config.toml
norm_eps = 1e-05
bias = "none"
parallel_block = false
init_std_up = 0.0591
lr_mult_o = 1.13
grad_clip = 1.0
schedule = "wsd"
seq_len = 512
doc_mask = true
steps = 2983
Each number is 200 + 40 x the weight over its row's rms, rounded and kept within 0 to 999. Layers, rows and columns count from 0. The size before them is the row's rms in percent of the matrix's.

# layer 4 MLP up, 512x128, rms 0.0589, rows 175-229, columns 0-63
094,148,141,190,351,181,200,237,166,203,153,174,163,183,215,147,202,234,220,287,247,152,236,169,187,224,211,246,239,172,198,246,169,189,169,199,185,193,159,184,160,180,200,152,224,241,120,157,196,146,143,235,174,253,210,203,225,129,148,276,95,211,205,228,202
091,140,187,266,220,245,129,188,191,236,211,211,155,219,136,212,204,260,172,165,152,201,184,196,225,257,176,188,160,155,207,203,177,232,205,218,132,214,213,143,226,225,184,110,146,205,182,234,235,212,231,154,223,233,166,206,184,223,195,132,221,242,147,244,162
093,191,189,202,232,263,158,178,241,260,240,170,204,231,184,244,149,224,241,215,279,180,189,232,213,191,220,200,205,191,218,163,163,165,134,158,198,164,172,95,162,185,244,187,180,282,166,193,127,236,198,235,206,256,236,219,165,119,101,249,148,202,228,194,220
107,228,135,244,268,251,231,191,134,210,208,176,205,176,195,214,163,215,176,227,184,335,238,169,157,140,204,201,179,147,251,192,192,229,256,191,132,302,167,205,145,144,193,92,151,206,231,171,246,302,199,248,180,185,225,279,181,226,174,152,207,179,197,205,197
103,155,131,157,212,184,178,243,255,228,151,176,120,221,204,195,153,212,221,153,203,67,227,191,201,234,168,235,230,247,173,255,245,218,163,218,159,144,245,188,238,197,152,171,204,156,189,250,179,220,130,179,300,226,244,110,177,146,213,195,251,179,195,233,150
095,187,147,196,183,259,192,213,259,141,188,180,196,193,220,250,223,211,207,184,172,202,199,193,181,163,185,190,198,198,149,222,257,188,241,159,165,225,107,166,224,237,171,158,160,248,253,217,167,241,323,209,281,218,277,201,190,282,199,266,166,187,179,180,152
109,247,154,256,209,204,216,172,207,275,201,273,173,189,274,189,285,182,247,261,245,206,204,186,172,138,205,127,126,168,113,199,261,173,196,221,138,242,127,258,175,231,254,237,196,222,211,198,220,133,248,226,191,276,185,256,184,169,146,160,218,237,215,138,160
113,193,170,224,203,188,180,221,266,228,229,159,183,199,152,221,193,214,182,190,230,126,130,229,200,211,231,153,247,211,135,157,232,129,184,204,181,200,163,205,256,182,228,186,198,216,184,149,232,220,254,148,270,261,222,149,169,184,156,179,128,236,268,265,186
099,204,220,222,214,214,224,141,213,192,209,296,237,226,207,203,126,219,215,200,111,283,219,182,227,218,257,184,208,194,261,304,174,141,207,213,248,164,206,235,202,207,187,208,178,208,114,180,224,245,233,191,210,256,194,201,193,216,253,250,174,215,233,193,180
110,199,154,168,180,248,136,158,239,296,161,160,230,261,254,144,201,126,212,297,181,199,211,187,208,213,196,195,281,146,192,138,176,179,254,157,233,222,214,186,206,206,230,218,202,188,290,223,234,207,248,177,187,210,200,191,219,270,213,186,175,148,197,162,247
114,181,221,180,218,221,270,131,196,149,189,129,220,208,202,174,187,161,236,257,218,140,210,152,165,222,217,220,147,149,224,212,156,252,239,204,199,212,238,225,173,153,204,176,226,213,188,164,226,285,146,215,152,143,226,241,185,152,123,249,173,220,231,125,220
106,246,162,184,251,208,177,205,209,141,249,218,190,169,187,242,188,186,211,158,160,217,203,145,205,192,163,234,273,234,234,186,242,208,217,234,207,198,206,221,107,245,104,140,159,232,226,157,283,203,240,176,216,209,166,210,285,221,245,108,176,174,254,229,228
104,172,201,216,202,201,270,169,199,206,232,217,140,185,164,187,208,142,211,220,230,290,173,224,136,159,252,150,244,206,117,193,216,178,272,206,186,203,234,167,196,282,201,99,261,213,165,198,185,207,204,185,266,163,244,222,178,191,157,219,189,175,213,198,286
104,182,167,231,191,210,201,102,111,275,278,265,125,171,145,231,209,279,198,238,228,199,209,265,180,209,198,132,263,226,211,210,232,191,234,226,194,225,187,212,194,210,192,171,182,146,145,213,263,211,280,128,170,256,157,241,184,164,236,237,249,147,244,174,221
078,186,162,152,161,224,159,159,207,141,183,153,238,206,215,196,163,153,177,200,197,236,261,167,276,195,197,219,228,152,331,226,147,152,151,240,237,214,210,191,169,174,248,163,215,215,275,234,274,220,274,182,220,194,237,140,293,222,184,175,191,130,187,120,92
111,125,191,191,229,171,169,167,218,246,201,155,314,204,172,232,205,171,143,187,173,276,119,197,240,299,205,171,186,125,138,246,223,211,278,180,198,186,178,196,166,219,154,164,222,200,218,140,220,230,184,180,207,206,119,153,178,209,143,240,169,200,245,244,124
102,242,290,221,216,211,224,189,189,206,207,166,152,118,261,180,165,167,251,261,216,269,199,246,235,165,289,188,197,142,159,202,282,194,116,261,180,168,155,234,168,186,228,151,147,224,190,183,267,195,170,209,177,149,128,176,221,244,253,237,153,203,148,232,191
100,213,155,246,202,283,171,253,205,274,200,181,224,247,229,202,231,217,213,227,174,182,138,156,241,233,210,159,212,177,150,187,221,242,165,157,179,150,189,180,165,167,180,204,184,262,240,156,265,165,152,226,163,141,258,200,190,245,266,143,164,167,175,235,182
097,184,196,229,188,182,223,273,193,211,158,208,261,196,215,177,157,214,176,214,214,173,225,172,180,218,135,215,151,231,175,168,243,229,131,174,225,260,209,151,143,225,222,126,160,193,227,221,208,212,183,164,212,194,199,210,203,141,179,241,192,193,180,199,214
110,282,272,217,106,266,180,163,195,272,227,154,207,187,224,212,202,147,216,234,169,258,242,213,159,94,221,234,249,232,170,189,205,173,159,131,218,212,166,213,191,224,230,203,211,179,155,297,243,209,172,196,165,231,169,215,240,149,156,210,189,285,170,141,216
102,161,249,208,225,265,210,172,187,141,167,159,214,212,176,205,228,196,116,251,223,162,155,199,130,171,180,213,160,189,121,139,246,193,204,259,199,141,164,195,183,173,246,172,190,163,238,183,231,169,213,205,243,201,167,235,233,151,97,227,181,239,185,180,135
101,255,193,198,229,186,265,169,242,257,228,183,169,196,223,148,151,237,188,131,151,194,212,239,74,197,196,211,165,111,196,222,246,226,188,263,169,194,187,197,287,268,201,194,183,156,168,148,222,224,231,172,251,185,210,144,217,231,177,253,163,249,250,189,216
105,193,175,238,261,194,184,186,63,195,185,202,209,216,166,221,209,226,274,157,200,226,186,131,174,240,245,196,177,260,129,209,205,122,141,136,147,214,139,270,196,185,224,175,180,182,210,197,249,205,196,188,178,200,200,238,245,264,160,235,278,265,162,207,185
121,191,237,221,162,191,250,190,275,201,188,219,232,231,190,148,147,250,203,202,276,195,216,241,237,238,280,284,216,168,146,142,227,213,201,200,195,255,209,190,208,189,192,215,205,148,262,206,286,296,108,222,215,189,127,133,211,155,257,203,178,99,188,190,182
095,161,171,213,227,204,250,166,243,249,203,234,175,230,236,242,203,173,153,179,223,253,235,197,181,193,221,193,77,172,203,199,187,142,216,311,212,211,148,142,257,266,209,165,211,215,179,160,235,268,200,174,149,206,162,199,225,202,262,203,176,188,226,234,146
098,180,209,247,223,220,177,236,164,129,240,120,263,197,216,219,198,188,164,153,215,216,181,207,177,233,199,268,184,130,221,288,185,251,127,262,235,102,165,188,189,181,213,183,169,191,231,172,162,176,138,229,209,215,173,161,212,252,278,215,187,237,153,214,233
074,199,232,180,218,196,189,170,159,158,163,200,144,172,173,237,184,205,164,164,198,119,178,206,124,181,248,168,176,253,224,201,174,191,216,160,202,212,126,227,211,240,167,166,201,177,140,219,211,121,234,218,217,144,196,173,158,188,157,195,196,173,116,251,128
106,181,203,159,185,166,144,241,231,253,185,166,183,190,224,164,237,166,192,226,168,226,132,116,207,211,196,159,189,238,181,151,197,265,218,211,123,279,215,175,204,228,294,194,202,223,226,210,243,234,238,170,167,235,258,183,183,179,195,206,321,185,148,185,192
095,193,179,153,236,175,241,141,236,140,251,212,259,208,163,128,239,175,164,209,174,233,212,189,168,217,201,245,215,223,255,130,191,151,313,169,248,183,228,192,147,193,259,239,214,235,205,168,220,106,148,201,203,182,240,176,237,196,168,187,175,155,218,240,197
082,151,235,154,246,232,229,157,163,251,188,146,203,222,247,160,183,194,225,276,225,177,194,166,163,150,228,187,175,158,192,211,213,121,162,172,173,184,117,203,195,204,297,245,259,282,116,199,228,252,214,167,172,239,163,222,200,133,186,225,254,136,198,199,192
111,217,159,184,225,192,160,201,185,172,199,218,264,191,208,183,225,129,274,189,185,226,215,213,189,235,93,264,207,189,186,250,152,278,185,164,280,234,121,212,174,166,216,180,199,173,210,253,207,195,213,188,213,228,192,185,154,145,193,222,197,137,246,206,214
091,180,217,205,281,253,201,228,254,200,168,256,215,224,229,179,182,168,170,192,137,223,215,151,183,183,235,281,151,226,204,211,240,282,215,230,182,104,151,228,214,215,166,170,278,187,210,231,199,221,266,269,233,168,220,117,198,142,189,247,184,231,150,263,238
110,225,196,216,228,249,221,145,173,252,253,185,243,144,238,178,201,213,140,130,201,181,144,145,222,124,202,156,228,151,170,240,294,165,133,184,239,176,198,227,151,200,211,227,192,220,173,200,258,249,206,275,195,151,175,242,148,149,251,166,278,256,176,223,205
099,184,168,230,299,212,192,253,151,210,211,137,161,266,159,181,277,222,113,117,178,161,201,143,199,232,190,200,123,137,234,240,181,198,186,235,215,164,239,224,219,219,208,215,156,139,198,197,215,146,177,152,301,189,194,123,165,211,154,192,189,275,206,195,238
115,227,214,184,182,202,257,81,223,238,226,211,204,223,155,211,181,210,211,251,225,206,229,137,158,221,172,210,216,110,232,186,202,189,243,232,171,192,176,183,235,189,252,264,174,147,132,235,223,193,175,242,164,237,240,247,167,192,174,199,214,165,178,271,200
101,240,231,167,262,257,253,115,218,166,234,226,213,177,203,194,217,122,199,271,206,175,140,227,183,235,214,166,197,97,159,172,239,227,285,214,185,149,189,169,189,227,131,216,206,162,232,125,232,256,199,213,163,189,226,158,149,174,178,212,169,171,214,186,229
102,187,222,198,240,144,215,218,244,187,166,201,240,94,240,238,228,254,181,213,208,215,196,179,275,158,253,186,260,267,179,206,221,154,177,152,237,230,182,183,217,198,198,102,227,111,145,112,247,178,194,170,122,182,206,240,263,219,155,188,258,191,235,245,182
112,210,241,123,182,200,274,158,201,263,172,163,205,186,290,172,196,203,168,203,154,169,238,201,128,216,224,129,232,212,206,103,141,230,201,255,250,178,197,206,253,197,155,176,189,199,251,221,166,244,214,184,282,245,206,174,179,260,182,211,225,218,227,200,166
088,105,255,168,147,196,203,236,178,180,236,188,206,96,214,175,174,137,275,188,227,236,227,146,190,214,197,242,232,186,276,291,128,228,205,193,181,200,208,165,130,183,221,173,216,170,171,204,258,190,218,195,255,203,158,216,207,210,200,195,205,198,166,228,173
102,209,130,196,105,258,232,124,205,255,207,208,234,166,156,130,131,208,198,171,186,184,225,218,208,255,201,221,205,198,216,144,202,153,294,237,213,243,189,215,186,185,180,182,190,208,225,267,209,185,244,195,203,149,267,272,160,259,175,183,246,110,216,229,157
095,130,212,199,227,261,242,135,186,214,195,167,236,157,185,174,226,191,213,272,213,196,175,189,292,151,173,205,167,165,222,213,183,134,219,150,204,150,156,164,239,287,194,185,244,216,180,255,188,271,217,157,211,138,179,222,218,142,141,165,239,190,165,254,185
106,163,198,219,236,189,197,139,232,243,299,186,215,230,253,246,152,216,181,228,152,256,135,228,131,230,235,129,231,238,219,156,153,160,208,226,294,176,220,98,217,162,236,206,248,226,190,138,159,182,186,164,204,214,201,154,200,251,153,230,219,175,209,184,250
113,208,173,195,134,252,154,204,208,275,215,192,175,191,222,174,222,167,220,174,208,198,201,216,210,288,240,241,200,208,195,201,212,256,212,179,219,206,172,183,186,188,161,257,198,192,185,106,224,215,195,183,181,277,187,200,136,159,196,123,214,139,229,191,214
119,158,245,245,210,222,223,210,124,226,213,195,192,205,257,114,180,235,171,155,239,195,163,181,279,236,205,165,134,143,206,247,229,192,174,165,249,110,158,237,225,149,225,282,184,210,216,228,237,152,210,165,195,234,172,185,316,185,135,180,205,206,201,132,219
112,237,170,182,179,174,212,277,202,187,155,184,168,183,126,159,224,252,280,152,176,196,243,177,256,208,189,180,222,235,170,204,248,218,237,212,178,231,155,237,247,164,198,204,225,197,231,155,228,169,202,179,200,201,252,258,155,178,139,94,200,177,181,200,260
107,216,174,274,260,234,200,269,211,224,150,158,218,165,182,109,204,226,167,134,238,220,212,136,162,214,195,240,132,190,240,202,156,123,185,198,241,264,296,199,244,222,175,191,216,197,257,275,170,226,207,174,152,269,141,191,177,271,181,249,174,165,189,206,205
095,221,303,226,218,192,207,200,173,213,142,193,207,227,200,144,253,82,166,221,208,232,204,225,226,228,205,219,193,228,184,195,203,234,168,239,239,205,144,188,232,271,216,190,229,165,218,196,172,171,235,223,159,139,280,125,178,217,238,255,221,206,191,245,153
106,231,220,280,228,218,174,200,157,174,179,224,193,219,252,294,175,224,189,174,248,288,168,167,209,211,124,189,147,110,200,143,261,205,210,281,230,208,239,210,228,195,61,221,214,182,135,187,229,178,159,188,194,190,194,267,232,137,247,183,234,237,245,225,218
104,247,226,251,172,226,191,174,206,206,226,182,292,191,282,230,144,183,121,174,177,194,273,165,191,252,209,225,237,182,134,246,263,183,217,127,228,279,184,257,140,176,227,169,195,234,175,140,226,215,193,186,205,248,199,124,146,241,238,233,209,197,248,149,195
098,233,202,244,299,220,238,195,226,182,289,211,205,208,216,201,253,172,249,193,229,147,124,184,279,191,188,263,226,218,197,222,188,207,180,126,235,186,227,159,181,212,224,169,215,139,215,184,215,238,219,197,266,222,155,238,211,203,208,241,215,181,226,188,144
097,194,243,216,179,217,224,161,265,220,220,135,214,233,127,231,232,196,198,174,242,238,193,196,180,221,216,167,301,201,214,184,184,214,257,258,237,199,135,201,125,166,216,257,197,125,226,185,221,216,188,183,201,133,223,161,202,287,175,207,239,165,194,242,234
098,218,253,161,208,257,171,295,221,207,161,194,158,172,210,174,241,224,231,221,164,248,212,270,156,200,250,239,167,198,247,197,254,236,164,228,125,210,189,195,223,155,244,137,185,143,217,166,175,233,148,192,230,175,215,189,137,182,168,203,152,131,262,226,221
107,228,145,178,206,200,189,186,176,271,133,225,246,234,268,237,246,215,171,246,215,139,203,197,138,188,233,221,231,170,245,149,259,224,162,189,223,143,211,144,220,160,215,222,238,173,239,166,258,189,211,205,168,190,159,132,196,206,221,272,181,223,197,206,239
084,262,231,293,204,184,221,226,195,257,215,166,260,167,192,203,308,179,165,236,214,262,214,200,154,224,252,147,165,184,219,240,164,192,167,205,273,257,171,204,181,187,236,135,232,180,181,171,202,120,264,162,178,138,160,239,254,286,228,165,160,166,176,233,169
115,223,226,242,199,175,213,159,175,248,208,230,272,173,169,279,268,135,233,189,210,231,160,180,173,231,204,164,182,190,182,135,137,198,181,214,230,159,194,210,213,216,194,200,201,114,212,194,238,189,160,150,291,194,218,206,114,178,207,200,253,181,115,108,222
# layer 4 MLP down (transposed), 512x128, rms 0.0592, rows 175-228, columns 0-63
095,223,190,144,257,210,214,217,110,213,165,274,136,203,234,219,98,223,164,224,223,241,110,231,185,203,165,139,176,195,188,252,112,134,235,198,177,186,195,228,218,254,203,174,189,233,250,258,213,200,240,165,135,242,158,231,219,229,158,230,209,187,244,149,223
105,214,225,233,224,157,235,179,201,200,123,204,194,212,184,183,186,208,184,230,177,260,176,231,216,225,203,220,283,195,207,160,221,249,178,239,164,252,173,177,187,210,198,160,229,173,185,194,255,260,199,183,205,241,176,244,242,220,192,181,190,247,207,210,171
089,220,212,229,150,170,250,204,125,173,139,189,274,191,288,186,232,269,151,150,130,197,137,148,162,131,166,199,236,165,173,197,224,232,228,116,214,188,209,221,199,219,183,171,131,241,192,237,162,176,167,192,302,189,168,208,217,173,211,241,181,186,237,162,245
114,182,90,176,175,152,194,210,217,223,183,206,158,223,225,188,183,249,180,244,239,155,152,160,220,253,174,161,174,270,231,288,229,213,177,215,177,206,263,217,216,232,242,150,206,155,232,248,207,226,170,262,142,263,156,230,242,195,227,170,140,237,170,202,250
085,222,185,251,221,175,219,195,198,217,264,180,220,209,156,210,195,168,171,239,196,260,190,191,215,148,203,182,171,218,212,105,230,232,267,205,258,258,147,205,173,190,223,153,191,247,151,217,221,263,251,194,139,205,131,236,99,190,165,191,220,208,230,184,217
092,232,210,198,209,179,186,250,232,211,216,177,111,202,219,198,171,271,246,183,284,215,226,176,249,252,154,209,133,193,173,182,121,176,202,229,188,212,221,203,225,132,162,231,235,197,136,197,170,223,160,228,134,297,160,236,239,176,237,147,206,190,245,231,178
100,154,241,274,194,217,185,192,184,162,214,198,220,245,198,230,161,167,164,243,260,300,237,258,158,176,211,194,197,171,189,233,188,221,210,165,212,172,215,301,230,203,235,148,196,252,267,178,190,243,229,232,224,245,196,229,126,191,151,204,152,207,290,271,255
117,185,242,206,204,206,162,206,173,235,171,248,134,191,190,240,132,163,223,159,191,173,256,203,207,250,154,202,221,206,185,243,166,81,221,177,248,191,211,202,194,149,170,187,197,223,137,222,234,258,203,211,247,238,167,164,189,220,250,173,233,225,251,295,162
095,134,290,166,241,123,159,206,247,246,168,203,178,253,147,168,117,168,271,216,192,121,153,230,164,196,171,254,221,283,193,245,154,191,230,180,175,165,214,237,217,163,172,162,196,221,185,274,156,241,202,248,192,155,234,226,191,175,255,233,155,158,202,169,267
114,158,206,203,228,201,177,181,201,235,198,260,226,258,80,226,199,152,213,142,196,222,221,214,190,211,178,248,204,177,247,251,149,126,140,225,250,257,224,259,275,233,235,221,139,227,187,212,178,171,228,172,235,142,199,242,163,213,220,234,160,273,197,176,229
107,228,276,233,202,208,196,152,168,199,153,217,149,226,103,191,211,211,121,193,243,238,196,200,170,257,157,151,164,207,195,267,183,185,170,204,192,177,195,234,220,262,180,163,284,226,237,202,145,132,215,177,324,205,209,204,158,197,152,177,192,178,217,176,160
110,209,256,189,175,219,195,233,179,215,129,136,207,235,173,141,208,190,147,159,176,170,204,202,125,207,239,170,226,177,207,239,92,237,228,246,205,169,168,288,256,220,201,221,202,230,182,155,186,276,196,176,286,213,185,185,121,234,167,228,202,193,209,236,160
100,208,219,162,278,173,184,281,220,248,174,186,168,113,273,178,221,296,143,121,159,225,141,185,204,216,289,210,198,174,183,219,217,198,191,180,207,206,192,132,247,248,158,225,204,189,185,165,135,185,168,247,229,169,132,226,243,217,246,213,130,263,128,258,233
109,206,114,171,149,219,218,201,209,211,204,160,233,213,107,250,141,161,142,145,219,288,286,225,176,262,115,193,200,211,202,184,211,207,199,186,206,208,187,203,173,214,200,250,179,122,207,138,198,216,234,219,188,220,166,185,241,205,220,150,210,152,214,313,164
070,213,238,189,240,169,150,168,114,210,169,261,159,288,222,186,226,170,177,216,248,192,259,166,107,174,138,177,225,156,153,210,226,190,157,281,220,226,162,212,186,149,197,236,240,221,180,207,170,165,159,202,249,245,182,195,142,215,183,221,120,211,198,174,227
101,128,223,275,146,240,240,201,229,179,192,255,169,194,247,179,145,223,182,254,241,126,228,223,162,124,201,199,222,208,164,138,196,159,221,251,200,167,189,198,217,219,145,165,246,223,163,170,204,193,198,167,224,152,192,254,198,171,150,266,221,227,158,109,238
094,174,223,163,209,198,246,130,225,214,290,226,231,164,167,215,245,230,259,166,186,204,179,116,161,193,183,237,150,194,241,231,167,266,265,211,243,252,223,187,198,115,129,180,214,180,122,163,136,199,220,228,245,217,195,213,131,237,168,186,171,250,201,161,244
101,210,231,197,241,225,115,191,205,239,166,156,210,137,228,267,214,136,212,158,138,247,202,218,186,125,265,261,182,208,216,294,139,199,208,155,240,233,235,229,216,245,171,217,145,259,166,143,202,261,226,171,170,260,163,217,180,241,250,227,226,249,239,164,166
099,264,194,228,159,219,178,201,194,176,313,180,197,192,307,204,164,132,242,228,236,139,163,201,237,194,250,264,151,240,195,231,246,181,172,263,183,152,204,202,104,224,178,226,259,204,237,154,165,241,283,234,229,198,251,204,251,240,154,197,131,239,271,179,227
117,224,179,258,219,136,224,245,217,132,187,231,216,137,182,195,201,225,224,213,205,191,169,155,213,219,217,210,116,201,197,211,230,248,319,236,232,267,235,214,214,176,226,208,189,183,254,169,230,167,250,179,77,218,212,207,205,131,201,207,196,93,175,225,196
096,236,204,210,108,313,179,201,182,161,184,241,211,208,171,211,104,181,134,221,224,180,248,200,220,231,161,207,232,235,218,132,167,210,251,162,204,161,222,190,268,244,236,185,146,189,155,196,180,209,275,170,251,239,217,161,236,254,200,115,170,167,190,138,233
096,213,193,155,221,193,206,169,219,210,170,199,288,165,177,219,252,182,268,208,141,235,203,152,249,114,243,196,137,238,203,116,181,244,197,163,169,161,249,235,181,202,240,171,231,136,205,175,202,276,231,187,227,179,215,232,198,179,183,187,202,210,217,208,123
103,113,212,117,205,186,173,176,226,186,142,209,259,220,176,199,208,227,167,246,205,194,227,215,230,267,216,233,276,224,254,214,229,236,211,261,178,138,261,163,260,229,203,251,278,151,214,212,171,187,176,253,238,188,182,162,210,182,139,146,192,230,222,266,144
112,230,124,193,199,157,235,173,217,190,171,238,172,154,174,168,233,259,210,142,185,238,220,180,247,232,134,162,233,171,158,177,172,142,257,135,199,204,202,219,214,153,183,254,272,205,222,183,191,150,141,208,100,126,194,238,187,193,182,235,189,165,205,263,190
094,210,141,169,169,210,192,235,180,212,214,177,252,163,181,199,186,163,196,235,140,173,173,237,239,288,152,202,199,134,180,218,214,119,226,179,162,217,209,214,135,172,199,211,272,252,234,247,198,219,205,198,230,197,207,270,178,146,255,209,96,191,213,214,220
098,232,192,225,223,182,234,196,212,151,168,117,199,154,142,210,196,233,188,189,235,173,149,213,181,182,217,143,167,226,131,161,230,177,223,148,156,200,215,183,210,179,186,149,254,242,168,272,272,204,213,169,197,215,147,228,122,148,213,196,249,236,214,162,155
066,208,159,168,193,263,234,259,213,209,200,188,165,169,205,185,151,179,207,191,262,174,198,171,114,268,241,191,221,173,197,233,226,287,111,174,135,189,122,162,256,198,285,210,191,170,186,302,219,204,194,235,191,226,205,225,295,175,224,180,181,229,207,195,169
107,261,185,204,156,237,309,73,157,215,169,204,170,204,251,199,235,279,230,170,269,157,216,245,187,260,214,206,211,199,118,105,224,184,235,211,213,187,209,147,238,132,195,254,215,234,136,180,154,184,127,189,205,196,152,179,261,192,197,149,150,209,191,187,199
083,145,265,170,175,241,225,236,263,233,148,152,132,177,256,245,149,178,168,177,189,193,234,194,196,207,210,190,224,181,228,232,201,283,211,275,206,208,147,198,200,215,150,207,209,202,196,201,156,254,172,234,255,179,158,246,252,295,255,197,150,200,225,150,219
084,166,221,200,210,213,214,130,129,309,163,144,196,160,240,304,158,177,178,212,207,221,146,206,149,227,258,208,186,165,130,207,212,138,218,212,183,196,221,218,232,176,177,192,209,137,234,298,226,93,123,191,181,189,148,304,162,207,174,167,192,213,145,193,215
119,172,251,209,189,195,155,276,213,158,188,181,186,204,236,95,163,176,201,205,141,295,255,206,227,222,219,184,174,187,222,188,236,161,244,267,197,255,234,196,229,215,237,181,188,197,222,146,219,135,219,202,161,231,214,271,197,199,153,171,169,108,213,213,116
109,253,204,165,294,197,238,200,229,189,143,165,224,221,188,157,202,137,129,138,194,149,274,169,156,251,201,253,184,238,230,220,132,150,226,172,180,254,197,194,188,267,227,210,221,190,221,228,217,241,296,240,191,187,188,140,251,255,155,168,176,219,109,212,245
109,197,179,226,280,183,181,209,187,167,304,183,126,193,248,188,215,196,199,257,158,238,229,288,178,151,178,196,235,237,239,213,191,223,225,246,189,255,242,224,166,220,207,254,183,186,246,208,235,169,193,143,234,175,217,284,246,211,149,203,283,175,238,222,239
110,242,234,174,66,153,187,194,214,193,235,204,208,204,205,134,205,182,263,184,200,241,186,223,155,259,205,190,176,221,216,188,197,167,229,188,193,181,140,275,236,172,218,218,190,208,207,206,177,192,261,123,187,216,135,230,171,223,196,167,189,158,181,93,194
111,73,254,190,211,230,228,329,202,225,223,197,223,242,254,223,225,268,151,133,181,177,224,238,181,190,240,174,199,169,148,163,223,202,217,150,169,189,199,273,229,155,193,163,159,142,106,187,224,209,174,228,189,214,177,178,226,211,198,227,176,157,218,231,182
103,206,182,109,144,143,146,235,175,145,192,240,236,197,176,221,175,196,186,210,260,198,221,160,131,223,173,143,202,252,115,159,191,141,212,169,100,202,192,123,137,190,133,192,238,165,268,174,211,127,189,245,146,156,219,166,204,181,173,177,231,198,195,210,150
096,194,141,191,276,262,246,160,208,212,125,211,230,199,237,123,208,206,217,247,191,165,238,180,146,205,221,199,178,247,229,240,163,267,158,147,121,205,246,211,174,255,221,258,193,263,248,283,168,197,207,206,282,198,233,148,173,237,238,158,234,169,220,173,157
113,262,201,237,251,230,200,200,226,129,287,191,243,199,158,248,263,198,173,115,276,209,187,164,264,130,153,138,106,125,197,206,224,145,173,190,118,261,245,166,230,168,251,264,141,241,219,224,216,266,156,181,172,181,240,165,219,211,225,178,166,200,219,192,176
080,180,217,245,216,178,217,144,205,167,217,185,142,253,211,195,195,271,186,171,152,232,252,199,168,157,121,234,184,227,135,136,196,213,200,247,272,166,210,261,159,207,240,214,208,206,198,221,193,173,115,208,223,254,239,133,139,225,230,101,229,216,148,211,176
109,229,205,216,276,202,264,126,107,220,114,180,116,167,225,219,211,167,186,215,251,128,114,220,309,186,194,143,187,187,278,175,234,178,165,189,152,188,211,97,176,221,129,209,155,171,174,210,304,230,206,145,252,198,298,223,187,212,170,200,199,245,193,167,226
095,156,222,247,239,172,205,256,253,176,156,200,188,135,168,204,132,134,238,227,283,159,113,157,222,181,206,206,175,174,173,191,148,182,79,160,168,223,224,241,291,177,149,195,181,224,175,218,104,151,175,233,203,217,172,271,264,175,216,159,234,247,201,159,258
099,240,157,229,201,214,128,218,222,166,219,268,179,163,181,57,166,223,202,163,261,260,288,166,278,218,142,216,243,175,268,199,135,214,198,224,204,151,256,189,291,219,206,244,223,175,190,200,171,137,247,194,170,215,213,184,204,204,197,175,168,224,194,239,226
115,188,150,159,211,207,197,179,142,246,141,254,235,188,224,228,236,237,246,208,153,252,249,293,124,246,251,149,243,161,231,153,172,203,111,112,173,173,173,206,262,181,198,193,223,180,183,188,185,162,210,213,197,165,220,294,200,212,222,236,260,177,185,248,119
130,279,225,192,207,206,191,121,267,177,247,158,145,180,162,183,166,230,223,184,170,213,236,229,156,146,186,229,181,161,151,209,229,238,282,199,170,230,179,287,155,153,277,192,160,199,167,111,224,148,232,163,218,185,224,204,194,181,201,188,234,251,134,180,187
113,246,123,224,238,209,216,268,216,286,132,126,199,216,139,181,186,208,143,168,247,168,169,142,196,215,226,176,255,174,182,181,165,136,213,188,178,235,176,183,184,215,282,176,262,228,222,251,190,167,223,208,200,108,202,257,176,204,222,181,199,167,167,207,189
104,171,203,199,242,172,91,155,123,131,252,171,139,178,262,172,210,173,189,196,195,230,207,228,171,207,158,186,258,187,237,256,211,206,197,125,212,167,210,187,206,264,229,264,201,186,203,163,176,199,204,156,221,210,190,127,211,216,170,275,183,214,192,205,155
088,221,212,133,155,195,229,190,149,222,153,183,237,149,272,281,230,140,187,204,227,217,189,163,271,222,215,177,202,226,241,220,226,206,170,202,224,172,239,238,204,208,141,261,80,197,173,208,160,249,165,237,188,192,108,215,185,266,173,204,236,258,206,214,163
099,241,207,146,161,315,178,205,279,186,200,187,247,173,228,171,271,187,143,240,167,234,223,251,150,133,245,206,235,218,211,169,170,146,144,158,252,137,264,231,188,234,193,209,201,222,222,197,238,149,184,227,173,259,236,273,166,222,193,231,193,160,156,230,210
100,166,128,186,194,223,128,253,232,177,128,199,234,241,120,202,206,150,202,129,200,161,261,203,197,208,143,206,235,187,206,178,119,194,183,198,182,189,134,175,226,183,168,135,257,223,165,125,135,267,300,170,125,165,268,233,155,253,231,159,171,174,220,233,199
095,209,204,118,122,208,186,219,155,226,188,194,248,208,220,282,164,141,298,207,199,173,164,221,233,255,237,194,138,191,211,188,170,194,198,286,138,219,186,183,212,218,195,162,118,247,112,200,249,208,194,189,198,247,210,190,156,214,155,229,190,192,222,263,234
097,177,235,144,163,145,164,234,249,220,310,196,190,228,268,143,164,158,261,194,175,226,119,173,211,161,230,148,214,273,194,192,206,250,222,241,246,135,232,197,239,247,298,140,262,200,220,213,127,179,213,234,114,171,203,222,174,214,285,214,172,92,230,160,208
104,181,222,278,190,234,257,248,245,213,205,196,171,184,201,223,186,182,191,154,178,203,269,241,256,192,244,217,274,217,223,202,215,172,211,200,188,191,211,230,314,262,147,315,217,237,202,146,214,224,200,138,212,284,208,167,260,187,168,188,197,203,215,186,149
101,185,277,207,202,218,178,219,206,215,183,228,144,235,158,172,240,187,184,247,213,227,181,225,186,153,243,137,237,183,114,200,183,137,235,189,161,236,166,215,175,216,183,192,125,218,233,182,171,145,124,283,221,179,234,178,162,193,180,253,204,210,200,171,175
079,270,176,258,139,208,224,188,196,186,156,190,167,206,219,194,159,165,249,191,151,114,85,168,117,123,153,250,108,200,227,179,163,205,226,174,223,193,171,198,142,162,111,211,218,201,244,210,183,200,239,191,159,210,177,205,230,176,222,176,231,186,197,223,229